python train.py --num_attention_heads=12 --norm="layernorm" --norm_place="pre" --rope_theta=76200.0 --attn_scale=0.177 --init_std_o=0.00638 --optimizer="soap_variant" --learning_rate=0.00784 --weight_decay=0.068 --schedule="wsd" --final_lr_fraction=0.0 --train_tokens=162300000
Each number is 200 + 30 x the weight over the matrix's rms, rounded and kept within 0 to 999. Layers, rows and columns count from 0.

# layer 5 MLP gate, 768x192, rms 0.24, rows 320-368, columns 0-47
192,167,245,190,234,228,193,205,147,179,185,184,188,193,144,174,189,233,213,220,258,224,200,196,211,189,204,186,240,139,204,192,156,222,214,183,140,235,203,188,235,211,232,203,182,236,176,182
166,271,209,207,161,213,207,244,271,173,208,198,211,175,238,200,175,157,219,216,198,221,198,195,153,146,157,218,143,212,141,202,179,186,249,198,288,129,174,209,194,213,168,192,153,211,226,200
198,213,209,254,197,146,216,142,221,203,173,196,194,253,204,173,279,198,253,178,236,154,190,182,196,280,229,179,197,213,204,175,182,206,163,206,228,239,172,195,201,232,195,158,178,168,184,147
185,167,174,187,179,198,135,261,181,224,196,203,181,201,230,229,219,214,246,245,232,237,229,199,167,223,161,197,200,112,212,249,228,237,200,146,199,206,177,184,180,185,188,197,182,202,186,258
156,179,205,193,215,198,234,203,173,226,196,188,234,195,153,197,183,181,200,214,204,187,164,209,224,192,206,262,171,192,158,226,198,202,243,202,211,197,183,198,185,189,195,153,245,222,215,230
179,242,183,144,179,198,249,207,253,167,234,132,238,156,139,181,227,105,184,217,271,212,217,179,174,192,202,252,136,280,223,261,267,218,272,201,149,227,212,213,188,216,194,202,189,125,159,264
160,170,213,175,218,161,234,207,229,159,194,179,190,172,200,224,238,192,273,248,219,210,235,214,226,226,171,207,217,285,248,228,173,193,229,192,215,184,253,203,192,204,240,190,211,216,179,192
165,212,203,186,226,192,191,237,113,175,194,244,200,249,232,163,230,162,207,184,218,218,150,209,181,223,236,216,104,240,216,212,192,210,155,179,204,219,133,177,201,213,188,198,207,220,218,133
180,195,137,173,179,193,207,180,151,232,220,209,168,240,214,144,206,213,214,263,216,248,213,190,156,129,204,171,228,182,213,219,246,240,257,186,170,234,207,185,213,224,220,214,192,228,177,203
227,233,218,217,144,186,161,182,182,150,203,156,210,177,204,237,210,185,200,216,143,209,212,194,190,200,184,193,242,173,183,201,228,204,188,256,183,163,200,185,216,164,213,214,163,172,216,206
193,169,183,143,188,217,207,192,200,211,196,173,161,199,230,164,214,235,230,222,192,163,215,210,235,142,233,263,254,158,174,190,159,220,291,221,268,211,175,182,175,166,220,177,182,216,155,263
201,201,182,170,196,269,219,205,197,202,203,153,218,226,208,213,186,181,201,193,194,191,205,216,165,192,174,193,239,179,212,184,200,203,227,183,167,178,220,212,175,195,265,196,174,211,209,219
215,272,204,183,244,157,158,193,200,170,183,267,148,178,222,239,201,203,214,211,255,211,225,172,204,203,189,217,150,158,251,206,235,234,208,208,199,122,140,223,220,190,226,211,183,206,221,180
161,135,182,167,227,181,130,233,197,131,199,194,187,190,215,210,172,192,201,184,204,177,177,215,211,232,196,212,191,161,188,179,219,237,213,176,197,206,158,191,206,189,201,238,227,205,196,189
227,220,201,191,180,202,169,141,170,206,214,181,194,199,199,215,239,163,219,235,251,228,188,194,201,254,232,182,247,236,137,220,185,198,240,214,190,190,206,168,219,225,214,190,183,189,184,163
212,251,214,237,196,210,148,196,238,187,207,194,249,212,175,184,190,188,158,192,164,252,205,178,140,191,172,190,215,214,215,198,252,207,196,189,230,188,219,228,179,203,180,157,217,139,179,216
187,259,242,141,190,135,209,212,219,225,201,232,268,214,144,208,197,240,212,282,230,249,237,156,191,165,190,165,181,168,213,172,224,262,245,202,227,193,212,138,184,179,206,137,182,209,207,156
198,164,223,158,191,221,126,215,178,187,245,282,239,161,160,268,152,201,233,214,242,200,248,235,191,209,158,261,185,178,135,212,266,186,154,220,295,219,185,164,190,222,200,163,124,181,223,228
207,205,203,185,226,216,179,180,158,227,191,200,175,179,187,221,197,205,241,178,214,172,163,197,195,234,218,195,225,171,198,190,205,203,235,218,201,202,185,195,177,196,212,200,150,219,183,244
205,162,175,180,220,205,259,198,197,166,186,235,193,252,243,195,205,224,181,181,248,216,210,166,156,220,202,217,216,215,179,203,195,239,199,200,178,211,209,228,231,246,161,145,150,175,192,204
201,169,206,182,174,197,170,194,246,218,220,209,229,211,187,181,245,245,226,199,235,182,199,165,186,198,185,188,197,225,193,217,157,209,179,216,193,219,208,171,178,202,229,197,162,177,213,179
101,237,221,204,172,192,216,191,227,240,173,217,177,167,192,183,121,208,210,182,201,231,204,168,186,209,157,149,199,164,251,211,186,211,151,192,163,183,164,206,224,144,206,177,179,253,167,237
183,168,219,194,157,232,216,188,192,163,184,270,177,207,185,191,166,183,234,153,236,211,187,228,240,178,175,170,283,192,170,182,263,207,181,230,201,174,117,181,224,163,252,232,181,156,222,190
207,194,178,178,213,208,135,225,164,195,227,196,194,242,201,262,187,236,229,196,232,186,220,153,193,171,188,208,181,207,222,184,214,213,164,175,201,171,231,256,208,189,174,170,197,193,163,181
221,199,208,210,204,215,188,148,174,213,157,173,215,215,204,186,208,201,204,144,189,190,235,195,206,205,194,178,197,173,197,239,189,205,214,187,187,194,243,164,169,206,238,202,183,224,188,257
132,159,193,174,212,145,207,186,150,148,200,228,187,211,223,163,237,178,189,76,178,188,206,161,202,151,153,176,186,195,232,191,172,249,249,143,255,204,161,234,241,189,171,124,180,123,241,229
212,221,201,209,212,240,229,173,235,188,208,171,191,205,143,123,314,176,213,267,229,142,165,218,213,179,178,192,246,240,264,241,161,226,218,201,232,180,209,228,224,212,179,178,174,235,213,250
166,147,182,184,171,180,220,198,226,185,219,176,175,232,180,187,230,235,207,170,215,203,164,201,162,226,261,288,175,198,230,197,247,227,202,134,131,176,208,221,242,182,145,188,189,169,203,224
192,168,171,187,210,230,276,194,170,115,257,198,202,154,241,179,220,163,195,184,201,177,147,239,159,234,224,235,190,270,219,231,210,214,159,191,239,165,166,226,199,199,188,226,266,234,152,231
196,183,197,173,96,156,208,175,195,160,315,253,197,200,155,181,265,220,280,162,236,183,246,226,219,236,229,201,141,172,162,209,217,167,240,180,247,208,205,241,258,229,289,149,201,204,77,221
178,194,250,217,212,188,173,235,271,243,188,228,169,148,234,212,251,194,185,182,222,164,166,181,200,246,241,181,127,177,199,252,197,185,264,201,225,193,185,202,235,144,244,218,242,193,216,189
216,263,127,166,164,243,189,168,217,196,250,188,158,184,183,186,176,260,191,193,142,212,227,217,203,215,197,182,174,186,194,227,185,206,217,161,132,245,209,175,217,188,200,232,189,181,219,226
174,221,153,194,218,177,196,137,212,212,188,235,169,206,192,176,148,213,180,137,201,195,203,197,225,196,180,200,224,204,206,217,179,190,232,245,178,226,190,203,213,207,229,160,198,142,210,168
239,150,194,216,136,176,164,185,223,201,182,154,198,168,187,201,168,161,226,184,184,182,104,196,230,217,192,169,155,236,189,243,252,232,245,223,229,229,167,260,125,233,214,202,199,138,165,139
203,177,228,237,229,191,234,188,227,155,224,198,216,195,216,165,222,186,203,226,188,188,225,190,179,179,143,211,212,163,242,173,231,213,267,182,198,237,138,224,202,158,146,188,209,197,228,163
211,177,124,181,224,223,207,164,198,208,162,163,254,167,209,166,183,172,173,189,219,221,241,195,186,209,192,208,172,178,194,175,201,203,246,193,229,237,254,192,193,212,196,224,205,186,219,192
187,119,216,224,150,260,138,182,166,233,197,165,259,206,184,186,151,179,231,197,186,178,259,159,196,240,165,178,176,187,229,121,172,259,268,246,267,175,268,156,180,188,163,225,160,247,174,222
198,196,182,210,164,155,212,194,236,148,162,221,212,203,253,169,211,164,207,155,195,154,170,221,212,223,240,193,190,217,223,200,177,200,225,266,217,207,120,232,250,193,221,183,215,165,211,188
238,165,191,203,167,224,199,199,254,199,221,124,203,192,137,176,211,189,175,247,224,207,176,158,177,128,165,175,211,182,184,178,208,225,188,232,209,231,203,217,190,250,218,173,204,190,222,205
201,191,256,205,231,210,198,208,206,197,217,171,221,185,204,247,229,247,222,180,231,201,205,229,185,206,149,223,184,233,221,153,216,194,213,164,190,217,215,242,198,129,202,214,181,147,226,205
190,165,193,134,187,196,142,201,209,201,213,191,197,211,222,237,204,176,235,185,150,132,174,202,197,228,173,147,170,211,189,198,213,218,260,208,226,249,203,189,132,204,267,213,213,198,201,171
180,197,180,209,195,240,153,135,247,139,106,216,227,163,184,210,224,231,263,204,178,179,216,137,178,134,227,167,221,175,187,196,179,109,244,239,242,199,195,231,202,231,180,241,173,175,223,164
230,232,178,193,222,199,204,201,240,193,202,196,174,228,142,222,206,190,242,188,202,216,164,164,164,200,191,189,198,230,278,203,201,178,189,219,171,200,244,258,198,195,188,220,196,216,206,213
182,266,179,162,244,162,192,174,146,185,187,183,176,214,292,195,176,206,249,197,198,152,172,181,175,229,161,183,253,222,169,185,169,133,205,205,237,187,154,187,208,166,183,237,133,204,200,194
159,237,226,173,234,218,145,150,183,148,191,177,178,160,206,181,166,255,255,272,184,212,257,167,205,112,202,183,166,216,213,229,180,167,179,155,203,189,176,137,177,205,246,228,198,201,206,206
186,213,239,196,197,173,149,223,185,236,180,207,200,161,218,162,238,190,192,236,155,199,211,214,201,183,178,168,163,206,198,204,198,202,212,271,212,219,220,209,187,191,214,222,210,198,198,222
224,193,139,198,184,200,217,198,216,168,213,180,204,182,240,239,193,235,212,234,203,195,185,172,196,197,168,193,246,215,213,190,216,243,211,198,155,206,197,213,161,201,177,185,161,205,193,232
249,139,248,162,230,188,233,168,233,222,167,160,218,176,176,183,195,223,213,209,241,219,218,200,168,217,178,180,180,169,206,217,170,170,167,175,157,191,178,228,223,180,227,203,188,216,167,211
225,193,247,195,184,250,163,201,186,216,234,210,177,168,209,216,180,209,200,204,182,214,192,250,223,237,233,186,193,210,213,220,242,239,240,136,174,187,184,210,167,226,235,127,210,132,185,195
# layer 5 MLP up, 768x192, rms 0.248, rows 320-367, columns 0-47
214,167,229,203,224,189,187,192,204,188,222,180,155,184,204,203,181,236,271,227,210,209,221,188,188,203,196,219,196,234,169,179,213,264,223,158,196,285,235,220,214,191,166,216,230,192,222,152
230,199,200,293,181,173,186,182,235,213,225,154,166,158,197,242,198,175,224,186,202,200,183,148,200,240,223,198,197,230,211,174,243,189,293,235,238,197,206,156,192,243,141,255,200,212,240,140
207,194,203,168,238,201,178,133,224,248,211,216,196,158,247,245,260,142,175,183,198,181,177,226,220,209,148,141,188,261,232,207,199,207,165,176,177,203,195,235,197,178,237,172,230,163,198,147
212,132,168,212,170,172,200,186,212,268,213,201,236,180,201,194,249,196,240,220,245,182,224,233,179,197,168,205,246,160,203,173,207,196,131,227,188,227,188,113,183,234,164,221,182,208,201,272
207,194,239,180,207,236,151,215,208,203,181,195,232,139,210,276,182,174,218,207,197,180,205,200,233,228,147,201,200,185,194,210,254,237,154,192,197,176,188,198,207,191,246,173,223,230,218,215
203,251,198,204,205,207,176,195,165,189,141,201,161,165,253,146,148,186,186,216,286,314,166,188,226,206,186,154,161,251,177,234,237,136,175,153,149,213,223,138,197,237,232,156,166,177,193,205
165,239,226,184,206,175,251,263,239,189,157,198,183,179,194,208,237,207,242,255,203,193,166,200,211,194,127,202,227,241,220,189,164,179,195,194,194,174,204,216,182,220,244,199,169,147,156,183
131,220,195,163,216,163,235,161,169,261,175,212,233,248,216,177,145,193,188,217,159,201,183,156,205,231,192,171,157,160,143,205,164,229,218,159,193,215,191,174,222,140,205,201,197,217,212,158
217,130,140,173,207,239,188,204,207,234,208,212,203,197,111,208,171,219,238,169,188,228,224,191,225,207,161,231,251,166,200,210,210,179,209,170,219,195,213,237,197,222,228,218,198,205,187,167
203,209,205,210,220,198,167,225,151,208,207,216,215,182,208,189,161,197,222,183,222,174,151,187,194,245,199,193,202,256,199,200,166,156,225,211,200,257,201,185,195,219,165,175,161,203,209,208
205,203,200,239,226,261,204,231,215,220,160,227,218,187,153,240,143,214,202,204,193,262,200,106,186,207,213,212,199,216,181,134,188,169,259,215,296,220,216,227,217,207,222,239,198,158,285,193
203,177,211,196,176,224,227,230,231,225,206,219,164,219,185,182,224,197,254,238,247,220,176,173,214,177,210,192,264,188,204,239,228,175,199,179,198,191,224,211,152,233,242,203,229,136,168,169
159,111,251,193,258,185,167,218,255,130,301,235,245,185,233,118,130,203,165,201,168,188,190,209,203,199,200,194,191,162,170,202,217,197,159,172,217,217,234,181,211,163,150,216,271,247,191,220
183,198,196,186,241,175,209,236,209,169,268,169,235,248,134,208,203,207,186,199,150,203,217,165,187,210,192,175,223,206,239,143,191,201,238,222,202,188,185,202,200,219,196,175,236,146,177,206
233,248,166,194,246,259,249,247,174,187,232,197,210,175,140,230,151,182,165,157,239,238,192,221,205,209,170,178,227,204,223,192,137,206,218,202,177,207,159,218,217,211,170,185,176,186,189,227
193,184,226,166,195,181,168,181,223,247,213,204,185,212,223,224,207,204,174,165,189,173,202,226,207,202,220,194,189,211,191,230,204,192,202,173,213,201,245,191,197,168,199,184,213,180,180,201
140,169,211,175,225,89,139,155,236,224,183,183,191,230,138,238,190,205,201,202,232,193,196,215,176,205,217,189,175,193,208,183,166,221,165,243,243,151,218,191,200,206,152,145,172,238,222,215
225,226,204,208,228,269,207,219,183,207,216,245,215,180,213,160,141,209,211,220,141,114,152,189,186,238,206,207,211,195,239,213,256,154,234,219,197,187,191,207,215,191,188,160,249,195,245,199
198,223,249,169,169,198,195,163,184,212,175,204,154,192,224,189,244,220,209,227,207,191,165,147,134,194,182,189,188,190,206,173,193,191,193,166,209,185,216,236,214,186,158,168,195,188,194,238
209,232,148,238,234,166,199,193,187,199,177,262,168,232,203,203,185,235,190,196,213,167,186,185,192,209,237,212,211,206,147,206,189,151,190,185,179,189,180,259,184,185,239,158,199,175,176,200
220,157,204,233,167,206,235,203,167,207,205,189,185,191,214,236,201,171,175,201,143,175,218,206,225,208,209,240,182,191,170,171,217,193,204,158,217,183,166,185,153,170,192,200,240,190,205,228
216,197,253,177,184,207,262,162,197,196,167,217,162,219,157,239,234,179,179,146,171,256,244,215,155,176,151,180,218,180,186,227,228,219,213,225,199,189,175,196,220,196,217,179,208,273,155,200
154,230,213,244,192,167,174,150,178,189,194,279,178,197,189,190,164,218,242,187,224,249,170,208,209,171,151,211,249,223,175,189,234,245,188,203,195,212,227,192,160,181,240,253,183,175,187,167
168,150,242,232,164,175,192,232,190,182,237,153,194,177,192,263,219,181,219,224,186,217,207,221,201,175,160,220,205,208,224,189,216,213,145,188,196,237,134,219,180,175,242,226,230,208,142,180
177,214,214,187,190,190,206,218,207,157,238,260,206,227,170,180,209,200,214,182,220,194,213,198,231,159,204,252,158,264,217,203,203,179,185,222,249,203,165,230,206,204,173,217,194,228,151,230
218,218,230,199,212,205,168,197,194,223,241,115,230,184,266,241,180,214,250,198,180,179,213,259,199,132,221,159,246,183,170,134,177,153,192,218,178,246,204,205,232,173,154,234,197,190,186,173
205,200,168,192,174,208,224,257,202,150,182,227,188,207,127,224,217,181,253,193,228,210,173,248,142,181,179,250,160,218,183,179,197,230,206,167,220,241,140,172,261,200,232,288,141,201,193,240
192,198,216,210,175,197,289,162,228,244,193,192,246,251,225,251,223,155,223,226,206,176,201,232,178,222,195,222,221,215,179,224,182,212,165,167,197,207,192,208,204,233,174,185,205,177,166,215
229,176,192,185,208,198,214,159,195,282,201,197,248,202,180,260,232,230,193,221,195,268,261,180,201,203,202,192,185,192,193,164,207,240,212,223,159,143,144,219,212,262,244,182,210,158,238,196
221,224,198,238,149,219,179,177,237,160,196,187,235,156,221,136,179,209,118,223,218,233,204,165,206,169,177,180,211,151,256,267,239,171,240,237,217,225,174,191,246,200,172,118,175,186,158,124
210,164,195,190,210,237,181,204,202,175,234,170,224,220,207,202,183,166,166,206,247,261,247,199,183,174,248,270,198,193,207,229,256,212,223,225,200,137,177,218,155,205,205,254,192,170,234,169
205,273,213,206,215,245,201,153,199,195,239,210,192,186,165,186,183,257,217,184,210,219,211,144,254,179,157,186,220,213,226,186,192,212,208,141,171,236,153,179,202,220,185,213,200,156,211,223
267,183,194,222,205,193,175,219,200,198,200,177,210,226,193,212,238,157,219,263,195,219,219,203,199,192,220,165,192,173,180,213,195,189,180,187,265,168,193,160,229,195,189,202,179,204,184,201
177,188,172,177,206,210,192,185,188,216,207,210,194,166,239,233,248,195,144,207,135,183,203,211,175,263,206,146,193,214,197,219,179,182,219,228,154,221,142,264,172,211,210,216,222,241,269,133
234,186,240,198,193,200,203,183,188,230,209,181,195,214,234,173,158,183,171,211,229,164,223,219,183,187,211,216,159,168,141,114,279,228,197,173,206,211,214,219,210,186,228,207,206,199,141,146
192,176,194,221,209,196,196,150,205,201,294,221,187,201,239,175,249,222,179,187,199,189,168,218,212,134,174,241,200,194,174,182,274,193,183,172,236,202,216,200,251,140,184,206,180,191,189,141
167,198,185,282,147,206,217,240,195,183,202,212,169,164,207,190,236,193,198,217,189,202,190,126,196,189,212,195,190,176,257,212,160,267,229,193,225,200,239,154,214,240,162,197,158,212,190,217
203,151,211,209,178,252,182,215,210,127,262,163,182,165,201,204,199,137,214,169,249,197,220,214,200,165,160,188,204,209,194,187,249,231,193,206,192,255,213,162,194,206,207,210,212,224,185,253
177,191,199,206,185,123,230,176,157,192,173,224,182,209,225,149,210,142,161,202,179,178,241,249,199,238,160,185,196,217,154,235,221,148,155,178,210,222,208,158,208,218,206,205,183,187,178,166
251,174,219,198,158,215,202,176,205,194,241,159,194,264,187,216,211,196,178,199,174,260,199,236,220,199,217,231,169,205,136,182,159,196,200,181,202,198,188,219,199,193,209,176,190,255,168,154
189,187,167,154,193,191,197,195,190,219,256,207,212,172,232,224,201,155,222,203,182,150,190,197,258,246,157,207,226,173,211,221,221,244,201,150,285,202,168,196,204,220,194,144,200,206,234,164
183,161,165,192,152,87,291,215,145,263,197,179,187,190,212,219,268,190,187,152,225,199,191,243,197,190,192,201,215,206,201,233,196,196,234,206,248,257,139,221,179,203,200,223,214,179,216,251
178,170,175,190,189,258,169,224,178,172,202,190,189,207,214,193,232,239,192,201,170,203,163,199,207,218,190,209,227,207,222,225,156,250,219,154,211,172,211,192,239,239,167,180,197,178,180,211
167,188,167,199,189,229,196,188,187,223,220,187,251,118,76,193,168,211,204,227,251,218,250,240,204,202,205,228,176,191,175,214,192,247,262,193,160,195,186,138,260,231,212,173,200,245,193,227
229,180,183,225,244,219,227,226,223,245,145,277,214,177,222,207,181,136,200,173,234,147,222,204,212,241,225,251,217,171,171,242,176,206,235,259,215,184,170,215,244,213,167,162,188,149,235,200
180,156,187,190,190,207,187,213,261,205,171,211,207,263,178,213,163,237,246,203,243,272,222,215,246,197,224,207,226,229,171,184,207,168,230,123,170,183,216,212,183,174,213,217,238,195,207,184
221,213,245,176,192,195,217,156,183,198,216,202,179,194,205,180,169,179,223,176,191,242,188,191,223,177,190,214,241,143,203,191,209,159,237,285,214,203,170,209,179,213,217,182,163,191,228,209
219,252,112,178,180,169,197,194,205,194,242,127,186,168,154,180,220,155,154,197,178,168,163,242,204,159,163,202,210,178,156,223,223,262,193,255,262,203,225,246,182,200,213,211,202,156,190,214
# layer 5 MLP down (transposed), 768x192, rms 0.239, rows 320-367, columns 0-47
192,173,227,181,143,216,160,202,205,241,222,179,193,229,224,186,218,162,196,199,189,210,180,228,194,173,233,198,126,193,215,242,198,204,204,208,226,160,242,207,219,262,149,212,208,204,193,215
212,231,243,250,199,223,226,244,209,185,217,121,211,89,184,189,193,189,229,204,157,210,198,141,188,293,171,178,204,203,221,249,212,169,233,211,223,197,309,201,230,223,158,246,172,233,229,200
238,227,203,196,239,208,237,225,199,178,181,163,145,183,178,213,237,176,254,186,198,213,180,205,208,216,170,180,184,192,199,177,192,217,201,215,162,202,212,261,194,185,164,232,194,135,223,207
235,189,218,169,170,216,214,134,207,237,227,186,215,180,173,172,226,182,199,187,155,180,223,231,110,179,201,190,163,221,186,228,201,202,197,196,167,201,171,254,162,155,214,238,209,196,259,203
248,200,211,240,236,203,215,217,172,235,162,210,225,220,212,203,208,208,221,251,212,225,144,136,211,173,171,155,300,142,203,228,163,215,168,209,222,185,173,201,185,173,199,203,232,246,210,221
231,248,214,140,201,207,184,145,186,179,197,227,254,313,181,176,195,240,182,167,184,233,206,147,181,203,166,246,159,171,235,180,181,207,199,168,223,161,219,122,206,235,176,163,225,239,263,212
215,166,139,214,220,234,274,210,227,224,166,251,204,239,212,183,245,221,190,196,172,199,219,237,193,193,236,191,231,208,184,254,236,181,151,201,174,160,227,192,150,200,174,202,194,192,151,181
212,222,229,149,220,217,201,260,206,206,252,219,197,229,219,223,245,204,199,195,194,169,213,170,147,179,182,198,172,266,263,209,197,183,198,232,178,224,178,184,178,222,200,152,144,255,187,224
177,225,218,218,163,175,193,196,229,211,142,186,217,230,208,202,209,217,176,207,228,220,192,216,208,250,176,241,208,187,203,210,250,232,169,210,225,206,193,186,200,236,200,165,210,210,186,187
175,219,203,151,201,228,199,223,210,216,228,192,237,196,178,179,221,196,192,237,172,240,193,202,183,201,179,178,203,197,194,159,184,226,196,228,174,179,232,201,168,172,158,224,148,202,220,191
186,256,254,221,177,245,195,192,177,201,192,188,198,212,213,185,195,260,291,139,153,235,151,137,203,209,200,217,232,244,212,236,254,163,226,218,142,238,235,230,230,231,166,212,205,188,235,184
171,175,185,260,174,199,227,182,147,199,220,144,203,164,216,181,165,192,209,229,266,178,228,182,205,185,226,224,171,197,191,188,155,179,195,181,221,191,181,188,178,245,211,225,210,188,202,196
164,258,228,207,214,232,175,264,187,197,163,150,181,208,228,160,189,211,256,199,160,158,219,147,195,228,212,260,189,209,168,199,220,192,243,209,118,234,177,243,235,199,189,171,199,241,148,237
221,221,211,211,189,175,223,175,202,189,237,171,165,186,180,178,223,200,191,210,203,249,209,230,239,185,212,166,199,237,154,231,214,198,160,199,213,206,188,183,218,196,211,167,249,160,186,206
205,186,223,238,207,201,217,215,164,162,215,162,189,180,190,189,196,136,220,181,253,194,293,266,271,232,132,195,162,210,230,183,171,198,223,167,197,184,174,201,155,221,135,166,172,214,184,196
209,201,175,255,182,176,213,174,177,200,169,253,188,168,206,216,207,167,171,193,193,230,232,236,238,196,189,212,180,194,175,224,184,163,183,180,186,204,184,230,235,186,228,228,211,189,181,190
221,201,196,154,223,210,264,220,211,206,188,208,161,244,261,198,226,252,149,177,194,222,248,195,219,186,236,215,249,203,208,205,206,241,103,214,186,256,190,232,165,209,196,207,167,205,124,138
172,159,245,218,128,237,204,209,228,235,202,246,168,156,217,216,243,175,236,270,197,234,206,215,189,194,166,174,185,252,235,219,214,205,196,215,222,167,173,144,199,194,176,237,188,162,231,214
213,221,220,120,245,189,170,158,221,215,229,156,187,191,215,174,182,245,214,209,229,185,172,103,132,229,206,209,197,193,203,206,198,191,205,200,220,187,219,226,191,160,205,157,215,148,197,230
228,192,227,213,244,213,193,195,193,218,237,214,163,182,184,191,204,232,188,213,194,226,159,187,175,226,192,196,194,248,163,197,188,222,236,254,160,168,207,204,214,131,233,233,292,150,212,226
189,167,212,164,213,198,167,164,297,221,252,237,249,170,197,185,178,221,217,230,219,189,213,186,173,216,187,188,237,201,173,208,167,218,204,235,199,239,219,177,213,214,230,175,171,200,173,198
182,223,223,245,188,219,191,172,169,142,246,215,195,194,221,194,197,201,180,211,138,217,210,230,193,170,219,102,247,159,260,209,161,222,174,192,208,202,142,147,194,251,176,202,212,223,235,208
193,237,223,226,285,181,154,111,185,219,228,182,186,235,168,160,168,225,198,146,271,299,158,185,170,198,156,257,213,250,208,204,225,195,197,181,243,197,185,179,247,222,265,218,197,195,153,257
217,193,206,257,157,203,233,222,237,235,211,158,186,161,211,199,183,160,154,254,225,144,209,193,191,183,158,188,196,197,213,188,212,177,267,171,210,218,230,209,223,212,240,184,248,159,221,225
234,215,197,161,207,206,176,162,137,209,175,172,191,207,218,156,220,217,207,216,180,208,191,162,158,198,192,192,214,175,177,163,217,192,195,186,193,188,215,190,191,203,175,194,208,214,187,199
162,229,140,101,210,186,200,198,181,238,209,234,180,173,181,198,198,239,226,145,208,249,202,204,219,153,258,187,208,176,156,198,219,138,173,252,227,170,176,206,199,167,175,187,191,215,225,202
219,188,249,209,220,240,189,186,180,215,242,247,210,178,178,188,198,200,193,174,189,173,197,218,246,158,218,171,223,186,185,220,171,150,206,164,237,251,235,194,228,211,182,165,242,249,237,213
254,223,257,238,231,239,205,226,238,138,256,186,214,194,223,175,275,202,178,199,181,230,203,198,229,159,188,170,192,192,137,209,212,198,185,161,143,231,221,204,209,178,155,185,177,196,175,155
207,216,140,222,181,192,190,314,228,196,218,167,181,210,156,213,187,182,176,264,206,163,159,248,233,186,181,169,206,156,198,257,183,231,220,191,203,252,192,258,207,228,250,197,166,188,201,246
210,170,238,122,225,194,157,167,239,173,146,160,171,164,161,216,175,223,209,171,169,177,206,164,177,153,160,251,139,178,195,279,220,199,205,194,172,170,174,246,178,230,233,182,183,234,220,137
247,189,201,224,205,209,230,186,207,184,188,262,193,234,220,258,251,274,119,259,241,165,156,230,260,141,247,209,200,247,189,227,223,259,211,175,213,195,221,162,192,247,187,162,226,161,200,219
204,289,204,194,197,169,225,186,187,159,232,209,220,214,253,176,191,221,180,142,174,198,204,192,221,222,165,220,198,225,224,222,254,161,209,212,188,169,233,222,136,214,193,213,161,172,262,192
198,224,199,151,229,182,175,245,203,234,218,199,241,153,204,211,240,173,233,253,224,179,234,231,260,199,194,176,199,175,181,183,129,174,167,209,243,222,188,190,186,199,179,217,195,190,207,201
220,206,172,185,212,195,182,176,191,203,179,192,213,203,200,203,151,181,239,167,223,189,168,182,176,189,180,164,143,227,240,252,145,221,208,184,178,224,187,206,157,157,198,177,230,218,226,151
177,209,206,197,257,183,176,167,245,183,212,239,158,180,133,178,191,210,191,196,199,209,190,186,234,219,143,187,180,201,186,240,183,179,181,251,233,181,202,201,175,252,207,153,172,234,187,259
189,202,164,172,233,205,231,161,231,137,222,253,207,231,215,200,173,169,183,229,188,188,164,220,269,172,178,231,238,210,245,204,169,180,146,182,199,213,196,202,230,209,144,196,240,191,188,186
141,257,189,176,235,217,214,170,261,269,196,222,175,217,203,211,222,201,130,237,189,227,217,262,197,156,184,235,250,217,208,164,234,144,125,186,260,243,169,189,248,158,204,161,173,149,175,208
180,173,182,200,225,234,176,195,232,162,209,226,215,176,187,216,193,223,230,167,157,202,226,271,239,163,211,145,178,200,136,238,176,176,180,139,178,243,212,189,164,185,189,189,238,189,167,224
228,197,228,205,204,173,207,208,197,174,182,218,214,208,190,205,215,163,227,193,220,206,194,182,235,188,190,194,172,149,214,221,155,208,198,189,187,200,193,233,244,211,211,186,228,221,191,157
220,204,172,266,182,216,221,184,175,142,246,237,184,258,212,119,241,183,178,207,149,199,211,181,189,159,154,154,198,127,207,193,174,153,199,232,191,223,193,162,180,206,206,132,253,139,190,194
200,209,218,164,299,174,132,199,187,263,191,180,206,261,191,206,194,182,195,156,165,212,175,186,158,215,164,217,203,191,198,223,205,231,186,197,198,253,148,203,187,178,162,163,240,267,197,227
186,213,171,290,254,189,257,192,156,203,212,209,165,194,236,214,122,198,183,180,268,193,249,207,206,218,215,206,196,193,216,250,251,158,159,167,235,214,218,197,198,230,165,225,196,155,139,155
233,168,177,226,227,209,188,185,258,195,181,188,205,203,220,254,204,188,212,172,223,216,218,192,231,232,204,228,174,204,170,153,220,169,171,148,169,153,201,192,181,224,199,233,230,201,142,181
235,150,215,219,160,176,186,204,232,237,170,195,200,213,201,221,160,229,201,189,181,281,173,268,245,183,205,239,198,209,180,239,316,218,120,221,148,199,192,223,181,194,191,199,242,165,199,213
191,201,237,243,240,196,204,204,183,282,186,147,231,191,240,181,206,172,188,152,186,245,215,274,259,267,181,144,189,147,219,225,170,180,224,192,239,206,213,207,209,215,136,171,193,243,177,215
162,197,240,196,186,215,270,212,190,155,200,211,237,197,171,226,162,190,177,184,231,233,221,165,242,247,177,171,167,148,182,186,250,212,218,132,187,175,204,186,199,211,196,178,248,136,216,166
263,178,183,161,200,247,200,250,248,196,196,236,131,226,185,208,204,232,207,247,234,151,168,228,225,205,181,185,271,183,187,234,159,191,197,187,257,195,189,203,246,259,234,176,220,200,160,166
201,203,174,252,219,205,210,266,219,205,216,185,223,227,163,201,207,154,168,205,166,233,215,192,184,223,204,204,225,200,197,242,210,149,202,198,126,244,212,234,168,222,201,214,240,159,200,221